config.yaml
n_layer: 9
n_head: 5
head_dim: 64
norm: "rmsnorm"
norm_eps: 1e-05
rope_base: 1000000.0
rope_fraction: 1.0
bias: "none"
init_std_qkv: 0.0267
grad_clip: 1.0
warmup_steps: 200
decay_fraction: 0.621
final_lr_fraction: 0.0
doc_mask: true
Each number is 128 + 24 x the weight over its row's rms, rounded and kept within 0 to 255. Layers, rows and columns count from 0. Numbers have three digits each. The size before them is the row's rms in percent of the matrix's.

# layer 3 MLP up, 1600x320, rms 0.0733, rows 1363-1469, columns 0-63
098:116108163117119133123121139140124163126158067115094151090161132136154158092141196141136133096143106162111146110078097129130092117114136109149157091134076102093146078145187166119113080120133152
104:118111155116144150117143155105137104124121159100172138150159100070118105128123126114143115104164105102167150112086130113088124148135103145110144095115105103131152122122113102166179123115128131
107:145123107117136145139120118126093138141110126096167141130093169163138136132166119115146179116091154120117170139126142174110126107129156166160153144089163103128126135135115112157161093128122116
101:111163100150100196100137122090134097093125154134139123131136148125101147128140109084132167139129087109099119122118115128153146091134130130106151168125164086164110134123133115152169145136137135
098:151119092153091087187129135148166103109100170160122109103112132131135117148159131124150131126152105133097153089118132110125086139112088123133137088130147138143172112125123116135139138095112117
100:102138119109128140170108156140144118116122084146149113131107113101136148106119164161106117155141142148165167160146159125164101111079116169132119140098150155121103138099120101154105146138147165
097:136136132106130116123138157128143099127113106133137143130123145122160102100107135094116112100141113149053108107121110105162127119136107117163104123127091124096115152139184178103127137137155122
108:093085129140117152140151118144154083102080097155118140125096074137174154159146150091094101160129089119089139121129159105139134116141136150120140108136130130104102143113135142119089145136106201
099:111134148165140085119127138152155139105103132106117110119098117136101085123161156088127172107103098154147148174141102111081116133127114095113137114158105110171119115144081109098143125116146159
095:119132182140108158109075133145096134127188170120154134092109105142111123130133159096148102134104090114117141075083116164170132128128164121147140154114100155099119141107100146152144146121072112
096:144173156145127120114132103152109111176156140130160092115125104075125162137140154116127110137090107152166166119109107149177099123080092155164148122146124145156131146135131189127126113090151092
108:177081119110091149148124144137162119110119072081139152152108102154136144149135107113124137079110131126155099119110135109163174098158146143103102127132129165135100126136170102111122136162117124
094:092098118125123113136137151118102139127091150116083143144106163103094175134101102145106164104136105121116100173115120107107160083133093096132106143119125140146129113099143140143141145128099117
093:112144147131110155119155112125085147099165130123163161137109107155117142135151119133166165165134125132094131085136142121153129138173122156094111109137133105154142139127124138128116133139163106
103:131087103116111160146112121111135186158106096137122080115139097071133167102098128117154083128128119083115080103113104125149135074137139131140115142129127141119145121097141142127157166140121128
102:100137110133176146049119133151128155128149121094106118116143090136144126120147111118089131131134111177131129169143104128167135107106111126143165155101130115129131163091166136142107161110089182
094:142119146089123109116161124159120102098139106106090148135116148106135164142084120131147110130143129113106096119149135097098093134117117088112122144152118101101180099074117148154143146132155117
098:090142146141104130106167127109097133129140099144162112130137126127142136151131148119135097161135153148142159090105144087098106120130091133149102113110142141134149123121122142121123123139118129
103:132106119105096130137136125194106139153101113132124133159109168131162127119165086124160138142159105135141161124137144186115138119123126131113119150115138133158093148127115127097114121092123106
101:105115116111131109103158160135152113161097133134132070131078123165102132153135082144171155159121113096143101134106124129135158164177165142131104152122153160157086164168116136159160147164156109
094:186094166117152130170102102132143123111161108119128069123114102163119129126147131076098139119131108070098116114131150135089105185116116117132176125143094097144095144094098139140126158132148147
105:152078145123159145137124140114101096152180122113110104104116116104129128132122107109136114105132149148127127120156143077064133129125127098154133107179102122134164147094136165115101126127172140
099:065147122160119098103110139136125109062115128130110136135131139107116125141143197121147141126103108140097103112172135121165138116125122128137112103161153146104120123127100115126124089079142154
100:113120096124180137160114084154140083089138125121124109116135156115154078117164148126092098147149132136160141095142152179091100166127171145160125134117161092125146150127147112107091112097137152
097:130120111181119159088083168086156174117105107134147159172158135092135138129156132100096132066123169152107103121116142145176159134124119105125122116122114123128148111126116105151129102116113131
101:106151131167156153140115149149107119138133158114133117116085113121110141109124102154152123158143128106077133096085140100137112143149147124182128143091125147124141173116120131115160130133120113
096:138110171139130142087115130160107163105165134148118080114134164169135139090090134154135125109142137203125124162127084137156143124096139127110141140117103075116146155082090083134107126168145149
106:107144151112087138091101133106177130145121087139112125091126116127131108119094095114075107139128121168141102115167098141096164172155099135135185121139174139128148092085145120127126146141108110
103:154192167131100158100164142144120106113097129125111121137147158171180126108167149066116125098125118141080114113150136120107130139119113142119148118131081135116121147120151080143135135133125147
106:162102098165155161155147128162107095164142105143152118137143099097119128147104138100110100156146148133120115177079130137131140139139130166127105136109087134097118127145127121134102147138107166
092:088149143147130136120121134087140144134141094096148128117139101109130113138128102149115106127128115105089171152122142119136091127140130172086113096140134127122127127097157142087149148129106119
102:083081144115183118110142128132143121124112139149093117157127167116115102151188141154124100111133165113144110092167124138128127100167141150147115153110131086118083125092164146130166151135077151
093:113154081116074133081114149149184079132137137131080100119128080091123178174122113123179157130116172110129154086122129109127122192134130079109127145147125123146172108142139132150119130128134140
100:131136116113108126091131147174136113149094121145133142089138124131138141170156156134121120095126188121114124136114096115100153129129130090129115159110068087142075115119149131077121126113127111
103:130121158086127153156139145112144144164180121125124138126122162140100084117110115119139145141098173137106129151122127118131106145149134129096126112106128153139072153143119108133160121141121136
095:179120164083133112110122134146086128153100101122121124141136109143167138116106118131099085144136096059138143142123154088114113091113161137117162094135108123128109083161136105157149175164106144
094:155102101141132101165117185093174126075096089110100152108185082147107110182105135114128131136162151153111123127136121113172091164110118091140156107129118132108142100110133138127118114100130147
089:099124130187139118108117118152119119120122110124114126115100089128184158151124122130092105146170139129132131097066091131168135141143131126121112138127131188124169140098120145130132123088130105
114:120073117140138156190133109096171125140097115159115091128151145093069110149137158113083105141134142165160111114145142167121134108142137130152100176156166129152151148170100108122093104117135149
098:153113073122101150126150145150131136126110146163124139155146146135136123101122139162107139153141150135108150120144130147151099122102113145148126129141100134139151147123102165137116129132132123
093:125129134120147120139164192104147118150114152104164140087127122116140115146143148149138139130201129136127164118126142153122114123151133100146138110131169174141129149126140133091154075128204119
102:145163106138118102115134200117149121108100075099119148138152094117125132129130069125107132097142120172107106140110149134157125121138138157133103116138133107150115180156174125128131115131146174
091:089136118143154139110069145134133148118110172134146126170141136090152139127125107118114110161152123137175134094114160154156149090119087127125130159159123118154108190105135101132147129094102118
101:124128161138138139124150170149090160123144087145132152128106095138150126119092077156158168154129108129109151119143089129153109113098150112124153149113155129130114159110139114109135113149135146
087:163117134161156132134156123127172135085112089112154092121136089197095105178153142096115116087115122170156152140143138100113163153093160144129091087086109155080097163096062089167081148127131115
104:124093189101095169127131127097134129123135147127136097147136169137116124139123137154116105145126129151143104130091166114148156122163090113141124082140139183132106137128156166101132097132124097
100:174132142108104153140126117161175161096124115121135138110090095121152114125143146145118170145110167101124137106130175137136102105138118150104111168131107123096123115135064127114136117119148130
104:146139118120148142117118146133149153105113143168128104096112141119109138123146135088092082117133102129138184117120144145093124150105149095141173110057123097118183131107133146086131107122138126
101:113111179118120106142130128144134117091153122127122122144165111122126126122094178151117139131105134139118111095104140131127123154122097128103142100123131135112079094100103132097140164091138098
100:139137084163154120163122127132147099167123095084095131105136114136152126134149146080115147110141115102135164122161158094133103154134144180155105119117135114141170089166101120111118148139125125
102:123099077108180082121091154114130122131149162139112180139134154134112124141124128129127180109113135163171101150152120084128119092148096099114111124142147115137115112157126112144104106141168144
095:108114104114125105119136156142125116138110160147134159154110147117118104096161141092130125177133082144155098122129167129166172100166137107137179124113124102154113158154166148125075124167118128
102:178144147061156145100136147106113122167163123170148110167103169153119122125104130180129150132162168144144139125111151126098122125110174134132137143151129128123132143136133096142131110146140097
106:105102119137153114151147109077132110147138164118112117157119148081095122126122086116168088114123136111096158126108096144114144109091095149080086170142136105113140101182102097150144105159146090
091:113092160092166128130104138157108099126136126085148132130121131117122105135111138144126177099115122134124168070099116117117178154124096122146092115136111164119159103119150192089128143185121079
104:139097111137149129090152113124144135117082151137165102160080110155112096097102122126123114100114151150164134158146133132088091101121144144104161168098156112077129127138107127106111119163131145
102:105160146146131185107155085122109132113101122142114122144132136095071154136113075159111182097146147127140145075142055129148139149155125141146132142127073153156127186123116123136111139142083115
097:157133134156136123108098172152159118140099163135109128144117139097147143119105115130111161093143147126133087162181114093115154102132137097138146109098138115103125100101149139110097151160114138
102:142101106119097140136152081150113083145147129117131146153174120152105126143120146099155096140134092086152136162160136139164108155115087153142120105164154135189132131113139160134145143134129136
103:143130126088107127131151125125133145097131080140083135184138174089162086135093106116120160094111143141080148090186192131137080110126127131132141143143101136120116143120149127101094132129129153
104:101148151146106151145088186132119165109140161116119128135099154122115106107118179138140145109103068105153124118170122138092117107123157146095120120110152171118141146158147117135135068050120138
104:094137165110141129134154169137086117117121140123117136109114109140154115100105085186110091116077094144102133142171114140133125157156132123155152136122130138083116099128139120095149117163094089
099:149149111112114074128120114136164172113096127132179138137068122103116163127143125099113132122149143113149128144153098120102130148151146112166142067108106140119153142143104127128163117133111082
106:093098132119134098142120156126111139095073175151104122110153116141134108145093100139118165155098166112149139145116134157095111168181131142107121084140133141164115081132114138156101181152102114
098:150131117131116149130100179150087113110155166117143142129155148168085131121117087108116109141159122156096151116159136139147095094147151117111158104152136110139088120133105108130109106122117193
102:141087116124120081144125151126100163164132163141117149133097133153151128084122124117179118169118144141129149158145132129124111090168092126139097108090112115137111117099117112143129148112115075
106:112095158110112094112156092146139155162141103122136094146140114110139157148153095159106123187113136118144116146086096171143162144168145132139135150155213115168116147112143158114080154135093128
094:140131132128103113118105156089140147163155104114138107136149113110117100112161101102151096125096114128138169106135157125100111128132135141109122160149146137152123133167077110124130077156119162
096:124123119153140138075113157098143141115084118126155128121101110129119136124144133102136142118135107132083152111109133140152137196126132122094114117123120151139137127142104137142117101130139149
098:138078098106068110152097141110132086162157089163081145126134154108084139124060106124128189123158130146152134193145157112102163140129120126134106075159126096131097115162105125134125123125102144
098:116095155110131115167117111081132136100091117107184094110155096122160157119181136133108137107111106129150134118106134125162103128112188114118144104113122113139183174114099152125177069134140171
096:146069134145174150073149169113137134094131148107150158109160109127126127114114111116114116136108123109182113109160112123176162135134145144143112121092166120126172158114111128107100106097100105
098:155134157168157159084112136118130134137121091147125101119125100144120078175121155158098145132124074127120088105117134120135140072098124120196190129147139151123163156138099107154130129104106114
107:108095123196124133129096156118135128105099172084120151143112118126102157148138103125147110128163098141126151103121128168137126140107141080106163070115130100138117106166101124121089103110092110
093:139117114120116166111098127141176125129123140121131098167169066135179118128124113133136117110149104122114159157106116088126093109131088152091130120139129177120135144104131138106138153150095101
096:115126136145140128131127090115126123077142124132105095111110110119157090124131137136164136158128136133138169148116130159150143109162106109136124090098123081132104071148144094158112127114132168
105:144180175096141110132119119167121127147093189140069124142141157132100108110126103145118173142118126135153138110114141103081126180176086097143104155160129109091108153117127116117147138115136139
099:078101108181128130129133095111163108126091155114096133152136123135097162138171129074115144144126104154122171087126081146123126081064130121139158131152132155099145136155117101097135131167163095
102:123151109139131090132114114129107146113157118147129119088093117135114077117116168152139115135103113157149099123075172130113169108120119118111127135114145145199130162138130116121154148108167148
101:128145139109146165095115135119134146068124106118140156115144145106111136097157149122136126096139155117134124156137127130133135131131131134127164138161128129151132112145102158141079104163176165
103:102064072136161146120121097120134093154099127103095114116120091111099133111108137184146144125110131155125153145095158134083129162076116132128106135147132112106147118131151129078163167131122115
101:108157151108142097126103138112113135179130153127102114106108146143116124139119103105141138090146109137133153162078098125139065094085162112162156092094111127122151123106187163157107123170127114
099:169139113119106090131163126086146074114128133108104104100131104084145127119139100174142106140150096128130107084104131148148146157139120105170132123116157123139176144140120137135121112113134124
095:092131124139067114140142088161080120158159102115095118098093166160145136139104122100149119165144103147083122153108127105127143126135107143115111162129142121114123135157111135129136157133122138
103:153170117083151162155143109092128103125093162128160159163138141106153138141153117121155162139077169109143147092126077122103127118161129164159098122137084115148161128121118133119162098152144108
101:142119146078158118142129124142110147102127127100174142124127146126129161110127108126128150129116152125107069160135102138117106125174157137158108172140125120126121121152124077155143131135168111
101:125131116154138113118064177095127127128158126159112096181136132134128113125122114122167149130136147129100105112119096167182126112174117122113148133138089146086133117134140070104128100126113117
101:153104134152095162148102141127121096164117174157116136156151150115124162108135106117147126138140159151136102141054101103139139122118111143119114184116133076104158119119095125145150085126114117
103:126097126140136150151129111173121072110104134131092111145123125132152125122114110120122132120125081128148169119119119093147161095100085138113166144125123163127117110171135141149149143146120128
101:140133131090152112124163120122142125155122160151120109142119101101081118135094148151153086144112166121091116139119165103102116140105148130138140157118077137154127100085080138106147158136132077
099:140100114138150118122072132189054141146127189136137108082124104099103103071146102103130110157119139112092135172123116128141108105181145149140134151121140094165104151148141163116135142135123108
103:134124139137139155128101154166105146122112143091088120158143121153172107099154166093127098127124155126132165154161097143137127136151115127140130084115102107133114161118120130182135161116139137
099:095114127121105114129067091144146180117150153131149113119142163148105116117126128131098144139119113137156090152097149133135130085127078125115144129109119108107112108118114115091149139134137067
099:142140135139126144129131142137140129084126115142099102103086136130151118141105139127151113134119059130160137117178143103127109091074094129099128143107128119126164152102139121131110114109155155
097:165080120123121083103146096150138145133144106134115110117098158160127114136136159127134119122125147107097120115093123125147165135166147116141084112126165149129101130156119193095154174109102150
098:110097148159145105145118130153182113125121060128114139155089135088174148136151168120107159092132146151115122111113163137093119117116106148136125148144134139097072123096132146138112132143147139
102:140166095108087104123143142089109150176141129088108118165121131153114135117103139138123127108153132153164173144135154124147143107168112167105128135100195116187127127133158144104139142177138120
104:104148113122118102126133100159132137129119100101108136179144110118133071137140162136121102058151122117119122109145108146145099138147102093121139114129137129100139102136115097141118155116137105
102:113111172117125129112103130137116161151170093121147089131114153132149120077128128094132125102093120133128163126129126104115154124143129094143108168099089127140138138104114126112120149140099118
101:130115142115110124155161121107115120104117131130146120088089119155143109136141145105161094155159159141133124191096162123141092162135125159156135118128148145104097107193129119087139088084122149
097:145105123168118105132128118099099104156140129132164109153119108117123111144119092134120138112143174135119123153176124142116091131130120150141108161149176144147157140165149058111149116168143129
102:108161135096170158127099096139155100169117099150142097150106127107100123095112135162111123136136123173153157133150124107152122120092146130124076097192113133168119110166076124129089100115116133
101:146121144120156137122125125140147110116141138120153120128143133149126141115110143145098075075164096131133162156121147110138132143127111176140175114210107094162106167153110110117122136139156113
096:092132196079136125152081118124117116131130148148074173175125154154147112135172148123116122092096154137117109141078144154154143096117140112126151106126120132125143114103151121141127124137112125
102:102120120143126112154133081128093098138119147101089145154107137148141132114118127112138133124133139105117180127152142119143160136141135122122143130180137113102176152149098073138132152107117163
101:114104119110107139130123121116131154116094128144122117123121114113148179105139097132126118144118198104132111123132137136101106099117120108110173128094134171146122145110099127200144101150138091
096:155089099125109119095146163122136109142117122145125172137159091142126141124169100129169136140158167127100099170124090087102123129118140147149127132133147149121139157091107112151099124132116110
# layer 3 MLP down (transposed), 1600x320, rms 0.0308, rows 1363-1469, columns 0-63
097:116129103148121152128148129139111108153106180160175096111124113126115119140139123101137109131120137084106109141187118113119113153135117111130149176116105134160127184105090109160164146160108134
096:123136120131108116120149125120117148124124140137100115105114156190125148138119138155128119139103115137096108137165131126180101142156115126128115163116138150134081125148131132092078138161086140
104:125151121135113139156170140101152143112166124195113135136148098105076116119092118139097081137161105159126108091138135096108131122147095111099099100155082158137116138122141107112101129119125137
101:153117151093142073171125126151131123138127091150081120135104129160150135130125139156174129158113163141141118145139131142153143129132163122123115135087084154121128122114121122106066116123118119
094:115128150110164132080107131089108154135124060091121126154181120161134139120126134106107148133102166110145077143099108156148152147133145129129126132106080142111082147120113156103089120181112148
099:169096123152152115104151117101099116142141133089128145150112142151142104120114086118120169095106100107110120111128123125105158156155139080104115111169115125120139120127137132094147105112113117
100:105134160135147117132150089154111141147095120132100132140130123122140177133125120147109140138135130124166120146128131094108107130102146121083138149109165146158157131109143097156123159107098116
106:138122113119121053149139123096128090151095115121093146118126145119117100182137100158138127119117129099160110111138136143143108104135133155142105122168107135130163106152129157093175106131137132
099:166133139099120155132152103166117130140151149127120170108150185128154180144104120139119105147165159117088101094186153145142143086109133164127149154101142094085152159147145127135084122142111107
097:104118116115129087132143129144126145082130130112106122148124154137099146131139102145125157146168115147154152131168143187150075116123155109099104171143139100104150071129137141110134142149175097
094:116115126145125115136121151070186185086108111094107145145146167134106118126094138140116140131159111123140101143132111070079136163157142115101103112114136111111113131095073098135126128121089150
103:118178144175144104112103131097124166152115137164129125106105122122107125103107130177154127176137143125119151133154179119116133148145101130121133137103133103133121109133116117173151143093151131
095:163151107103147135136136133126155113156150101131115122114145079119165071135134129140142096121135132109128144060144127147129096155142123154103132107118118124117114103133130146097128124140148138
098:137099140066103105122090146148104125176133141079158119138119129135149119136103143140079125081112148109150124194129114156100158095139147122165132158097160156102130075142153080133135155158131169
101:137133171141146095123161125129098139124104167086117124159099099130125139141158168138136108127137119130124165134162161169162129136143134092137112133074145148110152104141122151099095109126127137
100:139103145122108112172114130116150047124108118189157145155077170119107129153099140115175100102123138089118140100113146123123127138152154163137104125160141131122127091166087137118138115132152080
094:100094143141135155150095140056149132159117161115139140140148124160118113114163082130098129122109130156144134132108131155139148098147140178107088113078153158173114127161128090094128127127115151
096:152108117092134142166098125130146136105134147110128134138108120125113092147131120144125121105115088146111121141143159162147167135111156101095144157136161114078105109123141113127132132114180142
095:109113149127111110100114171104139110118133147117127079098131093138129134143085147139124125111144130126113113128132134084112087174110105126173095107178105139112151115170103144151140134166120143
106:132129130128121129122117117118128134098149133107109163116165144068132149122079148094113155126110143141115162142129120148128109098115097145134121127130118102129164106070161120102135081128083134
092:077158095135091159121158159154116131121122132117109169126133137098099130129126122172151137118148135173164163150117102124157141090125154147101073142127171173128184134156164115115134092094137128
106:130175106096079080104131144142150157120086136131152127159116137154122117123126162152135130124144099089135129141116073148187135135129093144118158134063101179120091127154123129138137115125089147
098:157101138112126178144160169130103133154142101107123098141133131121156143125095099138157112153148171139122111116110184131125101121154100123131138202098128159140104110120178154124142166202116142
105:124153143132100099118179151144108157133150112128128157117095129160075162118101122112163141089094145084121104198122093085167176135134080118153129107155097159134083141138106117174154119127098122
095:134150149084146117162158130174126100143135131149098112096126136178164127099088135129164153144101093097153114151123136088111100141149137159127128161117157149109117136142165177133152148130095159
096:146139126090119100105109134093145151101125092127135140168176139118152098138133166118117138112116158150175135153165125168132166111137091130096124099173108133159125100152162125108096126109117129
099:114138095127133117175124142091129098127088122130106174169129098085139118158138126106081132144106155079129137112118157127120145114140106107133102122139142183122129097161173174111148128094119123
103:141132117151166109166163117113087142105118201141118115161113156124086157126163146150172150134124149119088131141123122108190110114107161132104100102089104119112122151142108131130146111121145154
101:131079081090148075164108147114120165111152133125131115126122105085104115116090090149130114133107148139189119145125122123116125103122113126146102171099169115135107119125148173136106128112120119
119:122156147130120154191127096119131113145087148127090122126145165115149093150129088153146136103111157131129119166083146124110132107185094153141166149137100156115145138137108135110143136145112103
095:146122154144133117154128097149133125154119157160095154097132130166141134142146152119145142119113140179169086115118136133110132153113169097154128162118122102125138103107120119137194120136147134
099:178138107120079131136108125106118148134132116127142135097146121130149136071079124100111154147128121136124156124093147115093122145094132106090132110140104165119168139157078119159058117122168120
090:115123161167132127139111140108119153140137155140155152126161134166097096107132099124091130112122077131140085138120139139123136083110136173121144119091112157107105151134110097083138101073140100
103:129125151148127125180127108089142148113160153116153132164106144150118097074126105119119138153128069132166133118116135111146113127123136167148143113146184147157168138123134121164160143181120169
110:146154101150134157133132082165131109125114114156133126096143094127122155117103116126121132142151087150159134137101092150092116101100102115176110124128121151103148131118137148143083139132141105
100:111133109150131115125138130105136111070139173157173125106121156136113117141145107101140170139143136168138122119113072140111141112091125173093099173152122131114129134102129158125109081090156102
088:126159136150138124061137080168070144172139146134130120142105191136141164078110099124112148141135103125147131154121141147108150080141164143166095132105153126137130156126134133124140169156118115
096:126142124082089139146132158105106130131117140102152123148159178109095124079121097137129149115088124171103132125168166134142102133144138103122169138129136096132096132131146104147114136176108134
107:130204139119161134070121169168097082132183138111126127130129110096131144082097104152123150146127128091119143154134114149132100138108115111120134105125118104134129117120160091140154153161137087
100:109135165160150099094127102119108152121134089109110093104115112120122122121136104110136125146111112124150113147148130111108162101133144125119117130102154116116091108127144085117154116155137115
096:094129085120111110114092100159130145121166128118127133138164122100111129143121063097142062106087127122110103133170092122115138167113131151115106159119137111109112123117089116128128158106068150
095:107087139103124132116147082133099137164151152149113118114116141118137110109144111143110119160088113100145157120150077131078136157105134117157145124141126150113176130098102148167091149100134115
094:141104152127139123125156100103093108097144116080108119092135109148137129107125125135143157135075099118105119167144106125112151168155168154155129115106133105100129106174133131148132121113156108
095:139125108140117144151101124124141102164131125129129109120124110105096123117139178126123133091139129111130103132132150128100121107133146157125082131166117156135174117122130153147103165143104106
089:107178140106112107086125143149093116175131147135106165157157160088127169080128125129134147121152130122134091146110118151168125083148115127111155134149116119150132104133187137076154125128121146
100:141168091151143102130117127174127138160105105111126152136097104099154117127139128121160158114178140073110131123165106126127091129112157130109088147117136104134164121109124081148133172125170157
108:085131152173146104132151115109133176149144135098063145114097121126106131168079169134127100135125106128128139144134132192140071139113128080111129136141113073113106113109153123121143117136071106
103:073150130102105091124140159123126103158144100121152102127114110126141155105113133181140179096093169110141096166137116146130090096129114173143098097185142143147108141186104112146141118135151144
103:163123094157145148094109115136146150152135125113141108111097140131140129159125151113118160129178158103162185133113100123120145106162136159154135119120113113147138130148146132185127124147121123
096:119149157140132123123126102130121109086124149132131122124129116143124106093094115148092116174122146164115081179120114156139154133129112109111168150144149130112085164094144131133115110141105127
100:136153147159107121150177108136152147171125134149113094116133115113157113102087151138115056153137103105108141143109103156105137181103141151137135126106105163133136136092147150106151140131072144
088:136153139133123159126118125135132165101123115103117134159135146147129126133080126172136101094142148142104152133129049158103088144121127154103087139110173130102114110096089131127162119112152125
105:117164114121109117134105112163153117110137111089092123166153113096091150108102125120119124107098089139118134120133102151142166142134133114130121118122154095100133102138101149106085143103109175
102:136140157102122163096095139154138137111127074129115119119106122128146128143125139130138167160118096136161130117175122096149160155166173120138158088135116125129133138115127161112155095119142119
093:138131123138078111119118101122148110131136091161131140109159149108120173119160098128142103139100129136132103162164177141129106074134144119093166168110123090117122199134109096142143111062132154
101:133170169133132120149137135117140121153163114131120132087174147104113149152121172143131186145140093124082146114103110108145190128142112107172084094149108163125155129118127132166146110112127129
096:135105117122108080139079181140114136161137131103124139108148122143164099091119146072104100159098109160102119174120175127124129100109158111122148104144146114101136096086165153130146153128132114
107:094133140106132106133162088084148173139161117130122132138106118138097094150117136140150113169100119118131109152081135166153136095143096168102126142119111133120125112117125128156129072124135134
100:115146111173132135132136166101158151105132072191140098116140109106124146147143159153097159154104117138168129094119154186100196094106151144137087122110142108111147136162126123170098119118140125
105:143127135138086126138086121122132140139160131096098130077112087132097134126133146147169139142136137107132100160102071131137133097152137130136115106115157127130137076111094106146145137145130103
100:135113103117134124079156118105153090142114111157131126122103088135135140157135079146120112141173185137110125112083133092138130164142096121154148127160121097121103120081097119164138184198139113
098:146099109125103119114100090105151130146140130145172136140129141094110138124148148101144172134177152134167125110099117120137133069103140091109114131118097116165142162120136164154110143111145151
101:096095144143131162146143164104095083163127153121092101110192122148104089113122105170129124129096116126094180127113163123106141111108109158116107189159144148136138140099203127137079140100109170
100:129133138142130149105144114117131089159150092105161173138094133139122113104171122100160106135128056145095112101145147119152149132090130146134135133082144115101123184151130100082151061113176112
097:131115137162160112090122097125101113134098105124115103141121102120150126144146172136108149115088112120140113173121117115108142133135137131133119126103104149106114140123183140144136147102166090
102:103132118141092158123119106138129116097124104145124126097157147117126099172156148146078172094144112098126117108120109102140127146096155148109156168141145129115152140136122151121147128127132160
098:135171087120148180158117147130141105087142142120098147105119126161102103108107145118136140085139129138137116103138147129121098111074131156137132098074072134116160118150071125108171097137146104
089:102106159094141154109101106189118103101114142141113139131078113133137127170132155161144140098164113112154114145117118097137153103157154081149150110093147075102117090081190149136111165103128114
101:113153138113082164125122117159094117144129117110118107137130122126152126097121109105133156139134136140110080127112142110119094089142140104157097116138181085102138147130175146132153124133136135
096:112160132155133109117137151132163141109089171121150093119101094131193125128162121153123087102131142104094128093109104128153122163131142126144138181133112143132154149130144127145122116119157121
100:126146121134127133078126155178137128158115084173129119146111121127130120142090127077146100127128177137127109114145143118106146100189133151119104137118152141117074091130136124123075145118104136
097:159180113121084113177122090153087160127138083151132115158099162140109105129138170152148155146162109132085154162087125166079121114127115123133145134171093139156103128117136121149180138133161141
095:100124110096115102140147109167155142119158139071141145120119173092145166085160142133155128121134166144127179103129150125136134184144126113063100133110119122138118099137160139115139130138137146
104:155134147064100134124146099133167145129134107170126109152157130133159139123128152126094150136101142119127079141117146107117138110160144175126084166159093162130144149085150094127159159133126145
100:101139160151159111163138146088078106089175116098134158097086142111094126142160099166115109144119146107080111133165106125120153157130142112151113133103113078152125139148099129139109098104134119
100:138115127097099106104109147162078104141123149201105136123108175104109147131116106148122122143059129092140087136151165145178124148113148177136095102123156129106169114110136147123131135120102157
103:128084113159125162113152148120135131123150111128171155118128133117126159136160119122166121126134094124099118149141138157171109104085157148125108116083135162163104122122114136167111151133119101
101:183155138070132122119152139150105161117142092140150107105106120120116120108115112156132144122137128115119105142128172128129141146192117143111089146116121119142125150102143144174117132112101146
100:152138129098104135113162145099102105105116120151078190148170127113125157160160080094138135139129094129108165157174102139131111160090175124137127120167124156101150096140131134161117105156161132
089:135125105136099075127116146097160083188143097148105113132122089166156133148108103153129108126112115141108105109126118113125154132124120093138138093085167126108141139074159114149182117108109102
099:128199191133129110102117157141111106109174146144134133142106129117146129139158127107115123132180152108137125126142078140156119107175127167119114125126143123147114162111094126171137072142141132
100:143080104160119176124124095150135132091111093152157136145158127106126133139134152161157114138123145111104122119118163117117154164131137111091115153153142117130139117136102128118144133071126149
097:079129156151096152125107126123146181164142096123110130146119160138133151124121154078082166108125093154117118154110134103085121096124144135110121136147088125109080126132179138166147156160121112
102:152131128118157136100106109111185141126160134176155147139136113104134126134147118132148150113077151107107127122174164133142120143151153122113137134099092126153108108148165162114120110120146090
092:104098132160114125097130159142133146149159107121078125135137085158104122116101140154111088140171107133112130122105173133160106142103120090118146111127173128088122140130156122180131167159105134
095:149150080162121120142154139105168103170135164130106148126104110120134150126116127098127135095137132155153166113132183127131175100090104122129152140145151153129128111152077144096131133109090116
098:150110136130096138128148089166140115150119120127146162054153109126142137147140114118099117100114108139164171130157135110072120134081125157130106132105150120144144142124125152159132156124146143
103:111180094115150104110129130103154145106118076078126090100088107117152090146126129131100128104116107130103148105194142155108139142114150133173123088119128165142102105131128145114085152138133170
106:131127127130105120122117138118182110159103119105152133089161099158118130144159093141127106098152142091162077141137146111115102140123131131132126091123104120140142121123128143080101090155104113
100:086142119164097131134144149099140144102141118119111111102142162149139130151183133110128142107102093103136153136123110135163120125119117128122138133141178116118145127166153130158099101136101177
103:136141148142107114110128105104181122128145115111098155124108135133158097160147144134124157105127140112160115121105137117132158154085151110146091139131141162126140119091099123131133182131124138
100:107119117100151153082147119169108154132098105123119117137147157107077117102131100162098151112154151147105130100092123084089129090135142125106125186133130118120141139117107133129113132103099109
105:135130135103124090108132101123124116164155096123125164132107121098180121116117165161136110115094150076097137099125117099090128161117168145150132163139118128138133060149135129151130112134118178
101:166081132126111092138124123116140139175115135092136182124160104107119129106172143153114116134111180117129125120116108120119168168151116097152120125116130125105142081133139144118155134103100093
102:077175116147116154134104110142127106085123122149156160108143106078111150119137130120157158152142110153130104144171157164129130117114122112126158145094104079142128148142146074154086078138133092
097:161107126118144149127120106122096149144140138067140106097153139152106154137116106160180113129117077134103095125164137082137115142159136093107119129125140159129150134122169117105164134096124124
093:150095130137149143129128106142129104097138111175156123104133120130140104139167134120150100176116142110095079143123091149144113173084133114161155098163090152073124151124065130141138129066087129
097:147105135169153123152119169097110139135133164143163123095118165128140177139144128145135135169099150112132138137154106121173148157076124168104126123105122161138142151140137160101137128141120147
101:138135102160121116150185132159124108103131165113138146115159132059076139151122126148129114142138165142113079077135107145123105147113141121120137145102152090146109114117144143105096121099154150
106:128173098107189151150121138137161111153111164146173141111101163133139118150106154145126179115128146178081129096113126121129149083161114103089110091118127109115184116114144120115102166136128106
100:139129129110108154112151104131140166096131129127098117100114168152142170122130178125147139108139087131125116146055123085142156178153148122115133137091099107113096109089133188166098113111086137
099:114129131144071108099132159099114127104150116091116147127171114114130111128132133112151122104154149125146113112097117138112129115181113109140143171085120150081130124143172128138169149135140124
102:135102115127126140152092112126107142140132084151108133148108139100118112149152150127157163152046160100137130053126120150148138147184175090170089099069131129108133116107192163106129138095127161
099:158107042155124115077134149104134129108155108110162106090125141092130146105110096138128132149145069152129150115163092109116102136148113137121131117110125154115116168132121100140115147133152164
100:174142111112128146103132167114178169133110128171134114151165137107112131145143136159157141144114099147142104159126143129101123120098110112104112090063104145128117127099141156129105093137094104
099:131191137132135130092136141126130126119131098091129106142141133145074086134082144118115157140148089139109146168103104130167160112139108140149079136157140102128135105147132134094131134089107128
098:096198126153158114158088125105118161123136105136114124116106156117141122128079150157066119107125098144160126114115173138158127112128132108128141111128113138132140135122141140113152129145125148